Part of a small language model's weights: tied embeddings.
Each number is 200 + 30 x the weight over its row's rms, rounded and kept within 0 to 999. Layers, rows and columns count from 0. The size before them is the row's rms in percent of the matrix's.

# layer 13 MLP up, 256x64, rms 0.181, rows 52-158, columns 0-31
089,166,240,189,186,228,198,265,205,171,227,236,218,227,199,215,187,192,179,174,187,174,171,197,219,164,216,187,263,225,223,196,178
107,229,228,147,220,186,200,289,145,255,180,193,175,238,192,218,180,197,141,200,183,163,171,190,223,218,201,190,213,210,228,236,143
118,156,180,229,206,179,208,221,228,241,187,216,144,238,203,230,178,223,194,213,223,222,162,245,201,226,227,167,207,214,210,160,129
099,194,164,169,198,160,196,188,192,127,200,250,180,191,135,173,204,203,174,186,254,193,178,177,194,224,210,182,190,170,183,165,192
087,203,181,178,162,195,207,238,195,196,208,211,219,246,224,124,229,167,271,211,186,163,210,170,219,183,198,206,190,176,178,213,209
102,229,263,188,172,178,226,200,164,210,233,213,207,237,207,146,240,213,172,179,189,179,126,255,206,192,254,180,161,191,240,204,189
119,207,193,214,159,199,180,219,214,227,185,249,221,172,261,201,198,213,165,244,201,193,203,204,220,251,176,169,148,136,184,211,191
098,157,165,149,176,204,202,194,224,230,210,254,213,162,232,230,249,212,141,185,192,147,153,189,236,225,212,243,243,164,214,209,147
104,217,207,170,179,168,193,151,217,159,147,266,248,231,181,213,194,169,207,163,150,194,201,212,187,212,239,209,203,239,195,152,206
095,188,184,226,214,223,144,214,198,264,236,222,245,192,169,218,242,215,154,182,213,179,171,205,194,151,206,227,155,235,208,223,245
088,186,228,221,169,216,194,162,228,193,214,197,211,217,206,230,253,163,192,165,241,233,208,212,195,176,222,217,164,207,230,200,244
101,191,260,198,255,162,223,218,180,188,204,209,172,215,196,241,213,247,237,186,168,120,212,184,257,195,179,190,198,172,198,235,254
090,215,174,247,147,217,212,173,221,186,221,194,186,192,192,223,250,205,179,182,206,220,175,211,225,166,161,195,167,182,276,195,208
095,148,178,214,178,179,212,166,207,255,247,199,194,194,188,173,185,188,144,207,188,141,212,191,242,241,204,188,188,162,213,243,182
096,164,250,199,160,199,228,288,223,210,239,184,194,233,205,193,226,202,150,218,205,191,174,209,173,196,218,219,149,196,191,195,142
110,185,240,188,211,193,268,230,250,199,228,200,191,179,170,203,184,208,160,175,169,243,241,156,199,210,248,163,217,212,195,180,164
098,196,177,200,181,209,210,221,179,206,257,212,205,207,214,198,172,236,207,191,140,188,196,208,204,185,180,140,199,229,207,185,251
084,228,134,229,169,176,215,196,184,264,222,187,262,158,209,228,196,181,208,186,234,154,162,169,156,185,150,172,227,233,191,188,209
098,178,216,219,208,183,225,242,169,217,211,157,208,196,147,210,216,223,212,185,167,218,221,220,269,216,216,213,208,139,177,170,205
095,236,209,190,222,170,233,127,205,168,241,188,255,234,193,220,220,242,149,150,222,170,219,193,209,223,183,190,203,197,208,245,240
098,205,223,214,167,207,219,149,231,241,215,248,177,178,162,233,187,227,209,180,201,243,141,165,198,181,198,172,214,144,200,268,219
114,140,171,219,196,211,208,234,212,144,222,254,220,166,210,224,259,217,163,225,202,184,213,192,155,196,211,174,160,161,197,236,218
094,220,198,193,213,243,238,221,208,275,218,229,230,196,194,150,202,242,171,191,169,161,197,218,194,201,221,138,179,156,210,194,200
093,193,225,144,237,247,155,230,191,150,246,200,236,182,197,195,187,236,142,179,158,153,206,178,213,270,245,190,228,238,160,180,226
104,163,196,175,220,181,235,252,252,208,155,240,195,202,192,194,162,191,194,199,197,175,207,195,196,247,248,214,159,212,190,198,162
103,175,164,155,207,165,234,224,135,193,159,202,202,192,212,229,201,225,94,211,232,196,222,260,218,215,215,173,212,173,187,193,152
097,157,158,156,244,159,183,227,212,238,192,185,202,218,175,236,180,223,203,193,186,173,212,203,208,163,224,203,172,156,196,211,153
100,182,157,208,146,231,166,198,162,174,239,221,228,211,183,162,167,204,209,192,148,142,205,231,166,225,264,183,191,189,199,149,265
111,143,178,179,203,192,248,239,160,224,214,211,183,214,190,220,176,221,220,192,187,171,178,219,262,229,163,203,233,181,236,196,243
105,228,173,194,180,170,223,182,203,217,242,221,190,161,208,203,273,175,225,175,177,155,184,274,184,205,222,171,202,206,206,194,241
097,147,215,172,221,205,191,205,196,234,240,220,240,164,228,227,234,185,199,179,262,217,174,228,190,164,226,145,216,161,218,216,233
116,156,226,148,183,143,217,223,253,177,281,249,227,202,198,215,233,217,165,189,216,242,176,190,172,178,206,209,202,188,216,210,213
097,176,157,194,225,187,197,202,227,222,156,216,229,233,210,185,199,236,255,214,168,140,215,158,184,176,180,166,215,179,210,169,215
099,231,240,187,191,192,214,195,263,162,251,237,233,165,170,188,144,170,217,188,190,188,210,198,213,229,191,96,193,190,195,199,202
095,185,203,268,178,181,180,189,202,233,224,162,267,188,153,168,217,206,171,174,233,185,165,170,217,176,201,248,221,203,203,180,175
087,187,211,185,181,240,186,187,173,166,190,213,233,192,165,189,225,200,169,194,195,197,192,168,255,227,179,263,187,210,266,288,196
116,142,223,238,161,213,167,265,204,201,195,202,237,217,218,172,222,223,193,172,231,180,183,230,201,144,215,246,195,189,214,176,167
096,193,206,210,160,230,208,213,161,230,236,199,200,259,166,165,269,267,182,150,149,192,186,198,167,244,143,231,180,225,174,168,226
106,206,181,179,175,176,241,218,195,155,224,220,186,219,173,171,137,243,217,195,140,195,205,106,171,240,193,185,172,182,213,213,235
103,195,230,208,161,177,293,233,192,179,229,207,137,238,200,223,251,236,202,181,189,219,208,165,232,184,205,170,171,185,195,181,235
101,219,253,169,183,175,217,185,228,149,202,233,162,214,260,215,241,195,201,218,208,213,113,160,206,188,193,187,159,205,224,218,216
111,219,269,217,188,186,181,242,142,183,222,162,209,183,207,221,198,235,151,195,183,179,217,196,206,196,257,198,150,184,230,220,220
099,200,220,196,165,152,138,206,194,215,232,261,169,182,200,243,164,206,208,214,179,197,202,180,242,232,218,203,152,181,184,180,214
091,175,165,230,158,119,156,167,248,171,187,209,205,221,111,211,196,193,211,237,258,193,200,223,198,183,140,192,175,196,214,217,193
100,180,178,165,209,104,158,194,170,226,209,219,179,213,146,222,225,171,197,240,251,173,242,196,187,185,252,234,169,178,193,211,242
107,221,155,141,245,228,210,155,209,194,202,193,225,153,180,220,249,222,129,182,191,173,157,201,207,228,231,204,201,231,235,245,158
105,173,227,235,117,172,210,160,191,183,219,214,215,218,150,191,168,285,153,224,203,203,246,266,236,191,196,190,211,213,182,194,152
109,205,208,207,192,209,206,211,193,171,248,215,191,252,198,215,209,164,180,258,224,211,190,225,209,268,149,179,151,201,247,205,210
085,233,207,198,200,169,250,181,198,211,211,213,193,266,222,179,190,186,219,173,156,250,202,204,216,208,176,160,200,218,165,199,186
109,198,199,171,226,239,208,188,181,125,222,255,238,161,188,199,209,280,171,208,198,233,180,216,241,210,173,223,154,203,182,207,217
106,197,218,194,212,205,178,244,253,183,214,185,231,197,192,238,226,239,191,183,155,161,219,184,225,225,181,181,185,187,222,183,213
102,182,222,223,251,192,161,233,197,174,247,222,223,211,166,189,213,206,192,173,181,166,177,204,237,192,216,220,205,158,182,227,234
107,217,230,261,180,206,205,232,231,216,238,227,204,171,177,202,193,170,147,207,200,181,205,225,162,202,262,224,240,173,183,183,284
089,184,204,173,201,225,260,187,159,244,239,213,193,184,178,176,281,206,211,181,170,211,203,207,197,189,207,173,199,198,242,129,144
113,173,258,220,213,268,228,209,187,215,148,140,193,172,207,216,223,187,135,195,189,165,216,156,221,223,195,216,201,167,211,149,214
103,200,168,110,186,207,179,238,191,197,210,168,191,227,148,230,211,251,189,199,201,207,149,163,251,262,227,206,234,216,205,213,210
090,270,234,221,142,179,239,259,183,176,177,232,214,194,167,187,227,229,169,179,216,208,149,178,152,245,225,195,222,185,194,231,188
098,171,217,219,215,183,169,222,194,161,231,238,177,186,186,237,190,194,176,204,223,139,213,225,193,189,235,223,244,198,276,187,223
111,163,185,184,174,271,183,194,149,159,266,241,201,189,202,207,200,212,182,181,175,142,170,248,170,257,220,215,236,197,176,215,240
082,232,186,276,185,171,180,201,191,178,170,124,234,227,215,198,188,226,142,218,236,187,178,203,185,199,161,199,195,265,145,196,209
100,207,149,216,236,158,204,189,158,210,178,196,217,228,212,201,127,202,213,205,222,171,214,226,151,191,193,252,235,189,195,229,183
112,173,249,199,246,211,234,178,223,161,194,172,169,210,186,224,261,192,171,230,183,205,136,239,224,170,154,177,202,174,223,203,162
095,230,246,178,183,216,248,191,201,162,199,253,179,211,184,289,193,165,160,160,179,166,216,212,204,261,148,202,162,227,204,159,184
098,187,223,225,253,174,229,237,283,188,226,148,238,218,243,215,190,255,178,206,166,187,212,199,151,201,230,158,169,207,183,184,207
096,212,197,176,169,189,263,209,178,204,234,207,205,244,186,173,246,229,174,165,163,152,202,131,180,261,175,153,204,219,179,199,210
101,211,198,132,192,151,187,222,178,211,189,198,205,206,236,224,203,226,213,202,196,157,193,184,166,250,247,150,190,201,221,192,196
092,223,228,183,225,230,137,223,234,179,260,238,194,195,148,183,168,215,219,178,176,219,209,215,227,228,269,164,177,192,202,166,196
091,208,227,166,201,186,240,191,224,206,167,168,171,225,182,184,203,253,192,129,211,243,216,254,235,197,183,181,220,197,182,234,191
090,170,212,150,193,222,241,153,177,130,243,197,166,217,160,200,164,191,165,187,178,218,205,187,199,221,207,206,212,193,213,189,192
107,198,204,166,189,171,158,236,241,262,239,189,239,174,204,204,221,206,206,166,226,212,179,198,151,156,199,226,216,237,238,201,157
091,156,189,195,114,140,189,174,163,220,200,198,126,237,220,176,226,176,223,253,213,216,196,166,212,200,225,207,200,192,173,189,215
095,158,207,177,192,157,205,176,236,183,203,239,202,206,180,230,260,210,266,202,183,138,198,172,171,212,205,255,245,211,218,220,209
113,156,199,182,166,216,250,249,171,177,200,145,172,166,215,236,151,166,165,221,192,219,207,200,200,241,194,238,189,225,223,188,138
089,242,205,223,205,173,215,216,224,260,220,204,197,176,132,207,172,254,172,190,176,215,183,176,173,245,180,153,222,201,214,120,174
103,179,217,218,192,222,235,117,211,188,182,213,144,205,146,179,204,225,178,206,181,159,228,191,163,227,217,149,139,148,245,223,206
089,205,151,203,220,179,217,184,219,246,157,203,204,232,207,245,192,198,216,165,228,173,173,200,235,169,222,176,248,195,220,147,199
102,135,240,189,195,174,127,198,206,200,204,195,201,230,195,252,175,184,209,210,203,155,154,247,242,196,223,180,197,184,193,178,189
104,215,255,203,183,220,204,230,203,160,208,193,100,239,173,178,197,207,194,247,154,165,184,217,223,212,174,187,203,193,185,216,234
108,225,249,175,201,242,192,172,236,198,216,218,193,206,186,213,172,223,247,193,156,203,128,222,206,187,191,162,215,217,184,279,167
093,150,213,171,169,201,157,261,224,216,165,191,184,253,202,199,212,200,214,251,148,184,234,247,185,199,212,217,222,171,187,194,184
100,209,236,148,177,194,154,193,164,196,216,238,245,202,203,196,265,257,225,199,181,144,158,251,210,236,221,220,184,231,183,175,120
098,224,202,223,160,201,167,164,248,220,258,202,211,213,206,230,186,237,162,250,179,152,127,211,176,209,220,190,191,195,204,132,162
094,156,171,224,190,207,210,226,236,179,167,166,198,249,175,218,242,192,137,241,169,227,240,256,213,202,204,197,141,257,172,249,196
088,202,236,176,176,246,245,199,206,243,178,209,254,187,162,210,242,194,208,151,204,196,186,198,214,180,189,121,224,178,180,188,157
111,145,205,220,151,220,226,180,190,218,246,219,224,190,216,200,234,180,150,230,187,219,174,210,142,214,200,203,198,240,191,240,184
113,209,187,202,179,192,210,181,202,233,201,214,202,211,206,140,173,200,147,247,218,135,204,160,230,218,202,190,213,275,208,185,163
096,206,208,167,178,171,175,197,175,213,180,194,206,197,170,176,239,195,214,183,218,165,244,273,186,230,219,182,180,200,176,196,183
095,249,214,213,201,153,203,224,144,195,201,218,182,197,210,228,169,192,169,228,170,171,209,153,194,210,232,196,180,182,208,170,220
102,184,207,162,190,142,158,227,217,215,201,192,213,237,167,176,231,187,221,184,189,149,202,261,232,167,222,207,215,199,194,239,162
101,232,176,201,187,189,178,171,203,166,226,220,250,194,152,239,239,205,157,196,184,194,140,190,215,179,221,229,212,206,158,188,234
099,190,205,169,170,184,235,242,260,212,226,142,154,206,187,154,228,178,200,194,208,203,265,154,174,251,226,237,193,211,156,148,213
094,225,193,195,153,199,185,207,281,192,229,187,167,251,166,184,224,180,188,154,240,271,204,205,199,203,215,172,242,216,210,222,130
118,205,175,201,227,210,192,178,195,277,250,197,193,259,230,201,223,184,152,202,163,192,200,229,151,180,244,190,197,205,235,221,230
099,176,174,252,154,161,197,163,190,223,208,196,250,201,182,198,213,220,160,197,198,182,156,240,143,179,176,155,192,186,209,198,170
114,180,178,215,219,184,183,197,190,212,187,229,191,188,164,233,166,207,210,233,217,175,192,164,159,180,179,163,226,233,207,200,183
093,217,130,194,200,186,211,230,230,183,203,256,149,163,203,239,207,157,242,178,144,178,151,155,163,209,169,203,239,193,206,213,178
084,197,190,229,194,215,252,209,157,190,237,223,187,216,200,180,179,186,163,127,233,209,162,230,211,139,167,173,213,190,236,206,159
099,211,172,170,160,244,242,202,201,160,179,233,152,212,193,176,204,196,203,129,225,192,202,200,214,155,208,168,225,250,261,210,204
081,208,243,197,228,207,171,171,183,172,208,162,191,241,172,185,205,219,135,174,226,209,184,216,164,229,250,189,169,178,230,166,236
099,153,182,213,181,210,172,188,225,254,218,190,188,170,174,248,197,240,236,199,227,218,186,182,179,211,219,189,176,232,146,196,175
092,236,228,171,179,196,198,208,185,212,209,167,188,190,193,256,203,185,143,217,204,211,162,188,219,122,214,212,168,187,246,238,205
090,219,232,217,150,218,173,188,183,242,242,236,201,239,193,223,216,136,168,176,215,197,194,245,203,194,135,214,150,249,209,159,201
116,233,200,156,218,234,196,253,171,182,217,200,173,216,202,225,159,240,216,167,169,156,245,190,200,145,199,201,195,219,195,232,195
114,230,215,192,260,160,209,192,129,201,183,223,198,198,172,203,133,179,198,183,200,185,235,232,187,235,190,212,205,241,228,260,204
100,196,190,219,197,197,216,153,173,175,209,234,237,231,175,178,259,190,212,183,197,189,175,209,271,195,187,207,174,170,179,235,232
090,198,252,161,212,183,208,257,204,174,190,156,228,182,215,157,187,179,254,157,218,205,200,204,195,209,250,228,173,173,227,255,207
093,129,199,241,173,183,256,233,241,166,217,160,176,218,172,169,195,234,195,200,182,200,189,155,237,175,252,162,233,156,201,178,220
# layer 13 MLP down (transposed), 256x64, rms 0.0422, rows 52-158, columns 0-31
088,201,171,228,197,246,176,161,222,218,199,237,259,181,212,200,197,135,234,226,209,228,223,186,224,179,119,283,234,206,158,156,199
109,245,199,212,194,164,184,204,179,248,242,253,200,177,184,235,164,231,230,191,195,182,250,146,205,199,177,200,233,201,202,161,216
125,197,257,180,235,217,189,215,196,206,199,219,262,231,197,197,197,174,198,230,177,167,187,211,186,228,194,170,250,194,202,269,155
106,225,195,225,216,170,217,168,188,197,198,220,187,192,226,224,94,187,240,221,200,244,205,173,165,183,201,166,224,211,146,196,174
101,191,224,171,227,210,159,205,219,233,174,180,240,208,214,180,177,190,223,185,210,224,229,192,228,222,198,136,198,216,151,150,220
102,222,215,178,191,229,153,172,271,199,196,197,229,210,233,190,177,233,200,165,217,234,203,199,140,242,219,113,214,130,193,217,221
109,198,173,225,225,240,183,167,195,181,166,196,181,162,222,173,269,230,158,256,163,143,180,166,188,164,212,214,174,198,193,166,218
094,177,162,218,177,193,237,233,222,195,260,209,238,174,165,222,243,191,198,205,156,265,152,202,162,210,187,265,163,174,185,182,203
099,226,169,176,271,169,208,207,195,179,203,202,209,212,180,175,174,183,216,174,242,274,209,196,244,242,192,239,231,168,172,184,165
092,131,202,216,152,174,216,230,212,191,175,227,230,160,178,197,199,218,164,225,211,209,121,202,204,211,197,194,203,194,217,222,210
093,164,167,182,225,158,246,225,139,262,185,177,232,240,188,221,191,251,159,244,193,185,222,185,208,238,180,188,154,154,208,219,203
087,241,180,201,163,243,176,163,247,251,188,229,235,149,196,176,209,192,226,238,241,253,189,171,166,246,224,224,246,214,214,159,124
079,180,204,255,215,204,203,248,208,203,224,160,189,201,178,184,159,193,195,178,198,239,212,207,193,234,217,215,187,210,154,186,190
090,150,179,217,182,210,194,202,176,211,222,239,156,159,120,204,265,213,214,198,229,211,229,182,226,147,197,223,240,201,220,215,225
127,204,244,205,253,272,223,135,209,157,180,123,173,209,176,216,211,185,201,209,204,188,242,210,210,246,235,174,247,158,176,238,176
116,235,205,177,216,246,216,170,201,268,157,141,137,221,245,207,169,132,226,229,129,203,198,218,220,193,247,198,191,230,200,204,168
101,203,225,231,176,160,176,217,246,211,188,151,199,194,166,176,212,219,185,289,234,242,206,164,261,194,158,248,197,208,193,158,171
123,106,237,209,193,201,253,179,194,130,211,203,157,209,189,209,195,238,172,186,205,141,189,181,213,201,271,155,203,210,186,235,245
106,223,207,232,228,180,232,190,224,186,205,183,203,186,155,221,248,211,195,248,226,245,186,150,191,166,156,207,194,215,241,181,195
082,164,222,202,197,219,182,207,202,228,177,196,164,191,187,212,229,207,184,187,190,153,127,209,221,224,237,134,215,219,169,164,169
099,169,253,219,167,230,131,168,184,205,200,145,226,212,225,203,231,201,179,210,256,180,220,239,190,170,217,226,202,176,152,173,203
093,224,207,186,206,206,207,112,168,230,204,200,217,278,263,178,167,187,225,206,135,219,189,190,186,177,195,240,225,195,214,137,212
108,256,202,232,222,215,142,211,220,200,202,211,197,204,247,195,178,149,177,159,178,246,226,203,213,232,238,227,190,161,195,167,194
100,248,146,226,197,257,176,244,234,240,153,212,208,181,229,196,185,139,163,236,236,231,212,203,181,216,202,212,197,161,215,189,158
113,202,161,198,264,167,193,212,221,177,155,167,167,206,205,261,178,177,180,216,164,216,211,205,158,205,191,202,273,232,228,186,165
095,244,188,213,180,203,213,248,212,222,226,240,235,139,178,142,228,180,190,219,164,213,198,175,172,202,226,184,194,185,218,177,174
109,247,132,188,191,227,191,128,164,241,219,247,182,161,218,211,226,213,198,219,198,243,176,214,186,205,152,186,207,229,202,265,186
089,235,209,170,136,240,225,232,290,242,224,203,212,159,213,177,195,161,229,197,191,201,206,184,190,157,167,155,231,204,142,162,214
112,219,170,169,245,225,233,142,185,207,190,179,169,219,189,228,185,183,194,163,174,150,213,211,265,194,220,212,141,231,181,227,220
129,237,186,215,165,230,202,227,202,232,186,226,113,182,206,236,162,198,213,196,206,210,184,183,196,231,187,232,232,231,195,211,209
096,193,214,204,155,172,233,205,191,150,180,187,175,185,151,208,228,137,217,218,165,210,194,225,229,213,189,216,260,192,217,221,206
112,271,208,221,222,187,222,186,168,217,192,178,207,226,229,173,150,201,207,198,176,128,196,211,203,179,225,192,144,201,179,206,245
098,237,243,223,203,166,200,258,188,193,186,182,228,162,182,212,183,169,211,205,175,268,198,129,189,254,207,188,218,207,191,203,183
097,251,220,231,226,193,137,257,225,221,195,180,228,153,187,174,213,147,241,212,193,219,216,230,196,204,235,250,247,187,182,176,178
093,197,225,191,215,227,245,182,179,131,197,186,136,223,242,227,216,227,167,179,230,186,208,200,210,221,157,205,200,208,179,222,246
101,276,204,195,219,198,173,211,175,258,180,189,178,225,286,216,194,158,232,251,196,179,179,211,213,223,141,183,183,211,190,185,161
102,172,212,292,203,190,233,193,139,231,232,170,134,180,179,202,234,227,224,205,240,215,204,188,180,202,152,166,255,207,221,200,227
103,216,200,211,207,142,152,264,219,186,191,216,256,171,204,188,172,138,207,170,224,210,185,180,208,200,179,234,206,231,228,203,248
114,237,247,212,222,166,234,217,233,207,184,238,222,245,190,226,158,167,214,235,177,253,189,155,160,232,166,271,238,192,259,217,216
105,231,206,155,219,202,225,265,160,201,193,205,258,162,140,185,203,186,237,180,167,192,221,215,182,202,204,136,165,194,259,194,162
088,178,201,237,249,258,207,203,251,246,193,158,172,159,161,152,192,173,177,184,197,189,291,222,189,213,206,161,216,193,217,208,195
118,183,211,208,182,221,175,220,244,177,206,145,191,207,191,156,184,207,159,244,205,179,264,237,232,200,180,244,169,146,190,165,166
096,156,195,237,244,155,271,190,214,177,188,169,194,227,215,211,224,232,187,246,201,220,261,191,186,170,179,246,169,171,174,145,211
112,198,222,201,242,230,173,228,235,266,195,202,182,151,260,139,151,207,168,235,160,163,215,245,153,215,237,212,186,206,243,225,154
103,239,176,205,257,247,179,254,179,176,200,203,211,228,214,198,205,164,193,171,176,210,200,187,176,164,197,207,173,220,238,215,155
100,175,223,231,150,191,194,168,198,234,237,210,234,249,156,166,198,218,173,217,196,222,182,188,186,148,138,234,199,228,176,213,188
107,189,215,208,225,182,145,201,207,214,283,214,198,218,189,242,217,251,235,219,219,184,190,209,207,186,192,180,223,168,149,156,176
110,197,193,196,174,253,172,180,175,230,125,232,209,213,213,161,149,224,200,204,225,170,144,231,210,209,200,192,269,212,250,231,168
099,173,251,182,249,188,163,196,171,140,181,195,251,228,161,225,255,218,203,157,197,160,172,176,175,196,177,227,203,200,201,162,227
102,167,200,173,209,235,159,230,160,184,201,245,207,160,267,150,203,200,231,246,213,208,217,221,219,225,171,225,178,183,198,164,172
094,228,130,230,206,224,223,233,183,169,211,202,194,200,250,188,186,152,207,216,238,214,203,197,163,177,194,246,198,194,206,205,185
104,231,167,124,229,201,186,164,218,219,198,212,191,159,259,203,197,187,192,200,261,206,204,183,157,175,238,209,230,185,169,244,187
100,174,237,148,234,207,204,187,205,234,242,176,211,217,207,137,160,247,215,210,211,248,215,183,227,241,264,188,152,193,159,184,208
102,196,177,202,218,209,125,185,193,201,202,184,180,240,257,230,118,137,195,213,198,210,257,227,176,197,221,245,221,225,169,188,238
106,228,171,238,172,191,146,188,186,215,149,263,193,207,193,200,198,214,225,225,199,217,235,226,194,234,267,148,179,194,196,257,184
112,172,153,171,195,227,145,232,237,213,264,141,203,171,145,199,141,256,170,222,246,211,205,204,229,214,213,149,242,198,171,235,153
078,177,185,187,258,209,141,224,140,211,165,232,214,224,229,157,236,185,206,222,225,214,214,209,145,167,198,240,196,227,172,155,176
092,214,232,201,258,207,186,163,181,200,189,183,202,216,230,197,226,199,194,206,208,211,282,228,244,164,217,172,203,165,226,180,195
098,183,243,180,203,115,244,199,232,186,214,226,195,201,182,215,171,132,202,155,234,225,185,191,222,210,185,108,183,175,205,230,218
087,176,191,133,252,196,202,233,164,223,250,170,187,206,125,209,253,282,184,182,168,165,183,215,162,189,240,199,246,200,203,183,221
094,231,201,201,261,231,273,218,200,197,198,204,171,217,204,208,235,163,201,169,169,221,193,213,217,244,212,228,224,195,194,170,225
106,173,190,149,158,111,220,244,183,207,192,183,146,151,240,187,233,128,226,205,208,188,209,198,190,209,223,145,201,242,176,209,180
094,195,242,206,215,241,210,172,192,188,203,215,262,205,213,185,138,199,214,253,185,180,94,247,158,233,176,221,205,209,203,158,230
103,246,221,196,219,245,125,201,178,207,165,199,168,193,244,193,181,154,212,186,179,232,203,195,289,184,222,206,243,173,213,191,222
094,195,224,167,147,175,145,270,195,193,239,204,197,168,157,238,225,231,202,242,209,210,179,233,233,190,221,194,255,197,142,144,142
080,213,223,172,217,167,255,153,175,172,184,182,229,251,149,205,237,196,163,159,220,170,199,183,186,232,131,192,198,219,203,210,204
109,251,226,168,223,158,143,246,231,199,177,213,209,179,218,190,171,217,216,186,244,183,213,163,239,209,269,177,181,181,185,182,151
087,168,233,211,188,150,185,203,200,249,192,230,197,185,206,240,226,209,215,240,213,208,269,183,195,131,145,220,211,152,251,179,217
089,236,242,187,217,149,164,232,219,219,191,180,178,194,235,230,185,231,237,206,175,243,203,227,171,233,231,200,212,175,207,209,186
092,257,216,205,198,209,249,203,245,201,210,181,210,172,198,192,181,229,145,182,280,210,215,191,233,216,185,201,192,223,184,147,191
096,170,194,215,185,249,178,231,197,153,186,166,252,204,194,195,203,257,140,221,223,181,194,249,178,197,185,182,199,174,192,236,139
097,258,280,160,217,191,168,254,208,220,150,215,186,177,184,196,187,227,229,235,230,183,205,186,163,222,228,184,235,195,174,172,153
111,178,218,219,209,221,218,158,186,217,169,197,177,268,180,179,235,213,180,181,184,195,181,188,208,218,265,196,201,252,181,233,220
099,198,218,196,184,244,205,196,190,181,228,198,265,226,203,234,213,150,207,188,229,192,227,217,156,162,220,222,167,278,137,234,236
118,228,267,196,227,190,157,238,216,246,199,226,237,237,174,181,186,161,217,196,228,172,150,180,211,191,162,154,238,229,211,213,195
103,204,187,183,160,164,223,215,207,156,238,221,173,216,274,170,198,201,206,221,195,214,147,122,195,225,154,178,171,221,232,254,160
101,209,212,204,189,245,152,190,222,190,161,224,204,210,181,180,228,143,230,166,211,238,176,142,189,219,221,230,161,168,224,215,189
105,252,208,132,184,232,199,216,191,188,185,220,161,187,255,163,191,233,204,169,192,242,184,208,161,187,225,239,219,184,234,228,206
112,149,170,213,236,244,235,211,150,213,183,173,215,171,188,246,187,182,188,214,192,199,191,270,232,214,260,201,197,204,163,221,218
098,228,209,215,156,191,221,133,178,183,223,180,164,214,204,224,145,175,245,200,203,228,198,212,209,209,152,190,229,218,223,228,190
096,218,189,220,211,181,185,207,214,189,152,221,207,209,221,153,200,196,209,170,142,231,232,188,218,162,202,153,182,180,175,145,241
099,201,135,227,231,187,208,155,219,212,175,208,257,214,283,194,225,154,205,211,177,230,217,201,243,183,134,224,203,159,267,143,149
090,195,203,168,212,152,250,196,156,191,174,250,204,192,218,232,191,260,203,192,164,206,184,193,180,192,213,208,264,191,139,167,190
086,180,217,184,165,195,173,180,174,153,220,223,212,192,239,172,158,241,187,250,192,215,211,175,185,182,204,243,173,197,227,162,217
097,261,182,159,261,196,201,200,155,226,182,205,188,199,179,236,262,196,207,212,182,191,202,169,217,257,160,193,170,172,269,215,182
103,217,181,207,165,208,194,210,167,192,156,186,233,209,167,143,171,224,213,231,215,167,182,238,233,264,211,162,165,170,178,182,165
094,227,207,250,161,277,169,230,213,203,191,204,232,222,210,200,172,177,172,247,166,238,228,141,167,179,218,248,193,210,224,184,169
098,178,177,160,204,211,244,177,154,205,219,199,222,194,137,199,190,211,256,186,239,200,170,202,204,180,144,213,190,196,227,200,200
091,215,222,197,199,176,222,176,177,155,253,199,189,190,175,177,226,159,250,206,245,214,177,199,165,203,179,214,194,229,273,218,233
107,201,236,151,192,233,152,164,219,167,240,182,217,184,183,203,176,193,196,152,197,230,218,248,175,230,245,223,188,209,225,155,185
103,187,196,230,180,208,112,179,206,223,190,206,173,202,200,207,113,189,221,218,207,154,198,274,254,192,228,189,231,218,172,216,168
101,208,172,248,258,154,212,195,173,169,172,230,166,195,266,204,164,214,219,166,236,125,248,198,207,190,200,214,210,235,178,251,212
112,154,223,211,183,252,239,199,281,217,193,164,214,203,210,143,209,200,159,204,225,213,208,195,203,197,201,153,145,204,163,175,211
099,253,221,193,254,230,186,282,207,170,166,170,226,211,190,210,180,191,256,211,192,218,227,223,245,228,173,211,192,189,195,180,185
128,201,158,223,175,201,166,216,207,204,219,180,235,154,175,234,223,167,201,159,234,204,234,189,194,216,268,222,153,179,208,199,161
097,248,270,206,232,235,175,220,160,169,224,143,210,216,166,180,206,251,199,228,166,224,224,204,208,171,242,214,190,247,199,182,218
093,203,201,216,225,179,182,198,178,287,240,156,224,190,169,208,202,176,206,190,248,238,213,186,201,242,156,192,243,221,126,190,195
088,230,191,192,167,181,197,184,188,215,215,187,173,203,176,171,209,222,194,166,214,188,224,178,220,159,146,153,182,253,220,249,240
093,187,161,197,222,178,164,205,131,235,218,272,240,218,229,167,160,184,191,224,223,214,186,232,201,160,195,260,181,208,219,177,255
096,238,191,186,176,139,208,208,181,236,184,232,209,231,226,179,191,163,216,187,133,200,132,235,218,189,206,217,185,219,234,231,210
088,234,247,223,242,197,154,217,241,192,236,174,198,203,183,176,156,146,210,197,187,246,236,171,180,247,192,160,189,193,200,247,143
103,259,223,227,168,181,195,180,209,236,206,166,208,216,219,178,180,125,212,232,204,230,188,203,224,244,231,183,184,231,168,205,231
108,159,183,194,205,261,194,222,162,190,185,179,196,230,190,196,149,190,187,235,170,176,164,233,216,190,193,243,229,191,236,230,158
112,240,165,233,205,266,115,192,239,217,238,231,240,181,191,218,222,188,171,195,206,155,166,200,257,214,231,176,156,187,171,192,175
085,229,228,204,239,266,162,189,214,175,191,132,203,212,246,190,164,225,204,156,179,202,207,208,176,238,227,184,158,195,186,196,222
093,223,221,203,169,179,173,184,253,169,203,184,224,186,185,153,188,156,253,233,216,168,222,232,231,233,207,231,261,195,182,176,197
099,263,260,226,208,199,122,199,247,197,169,235,242,220,205,196,204,164,208,193,182,246,210,216,188,197,210,183,220,206,204,187,208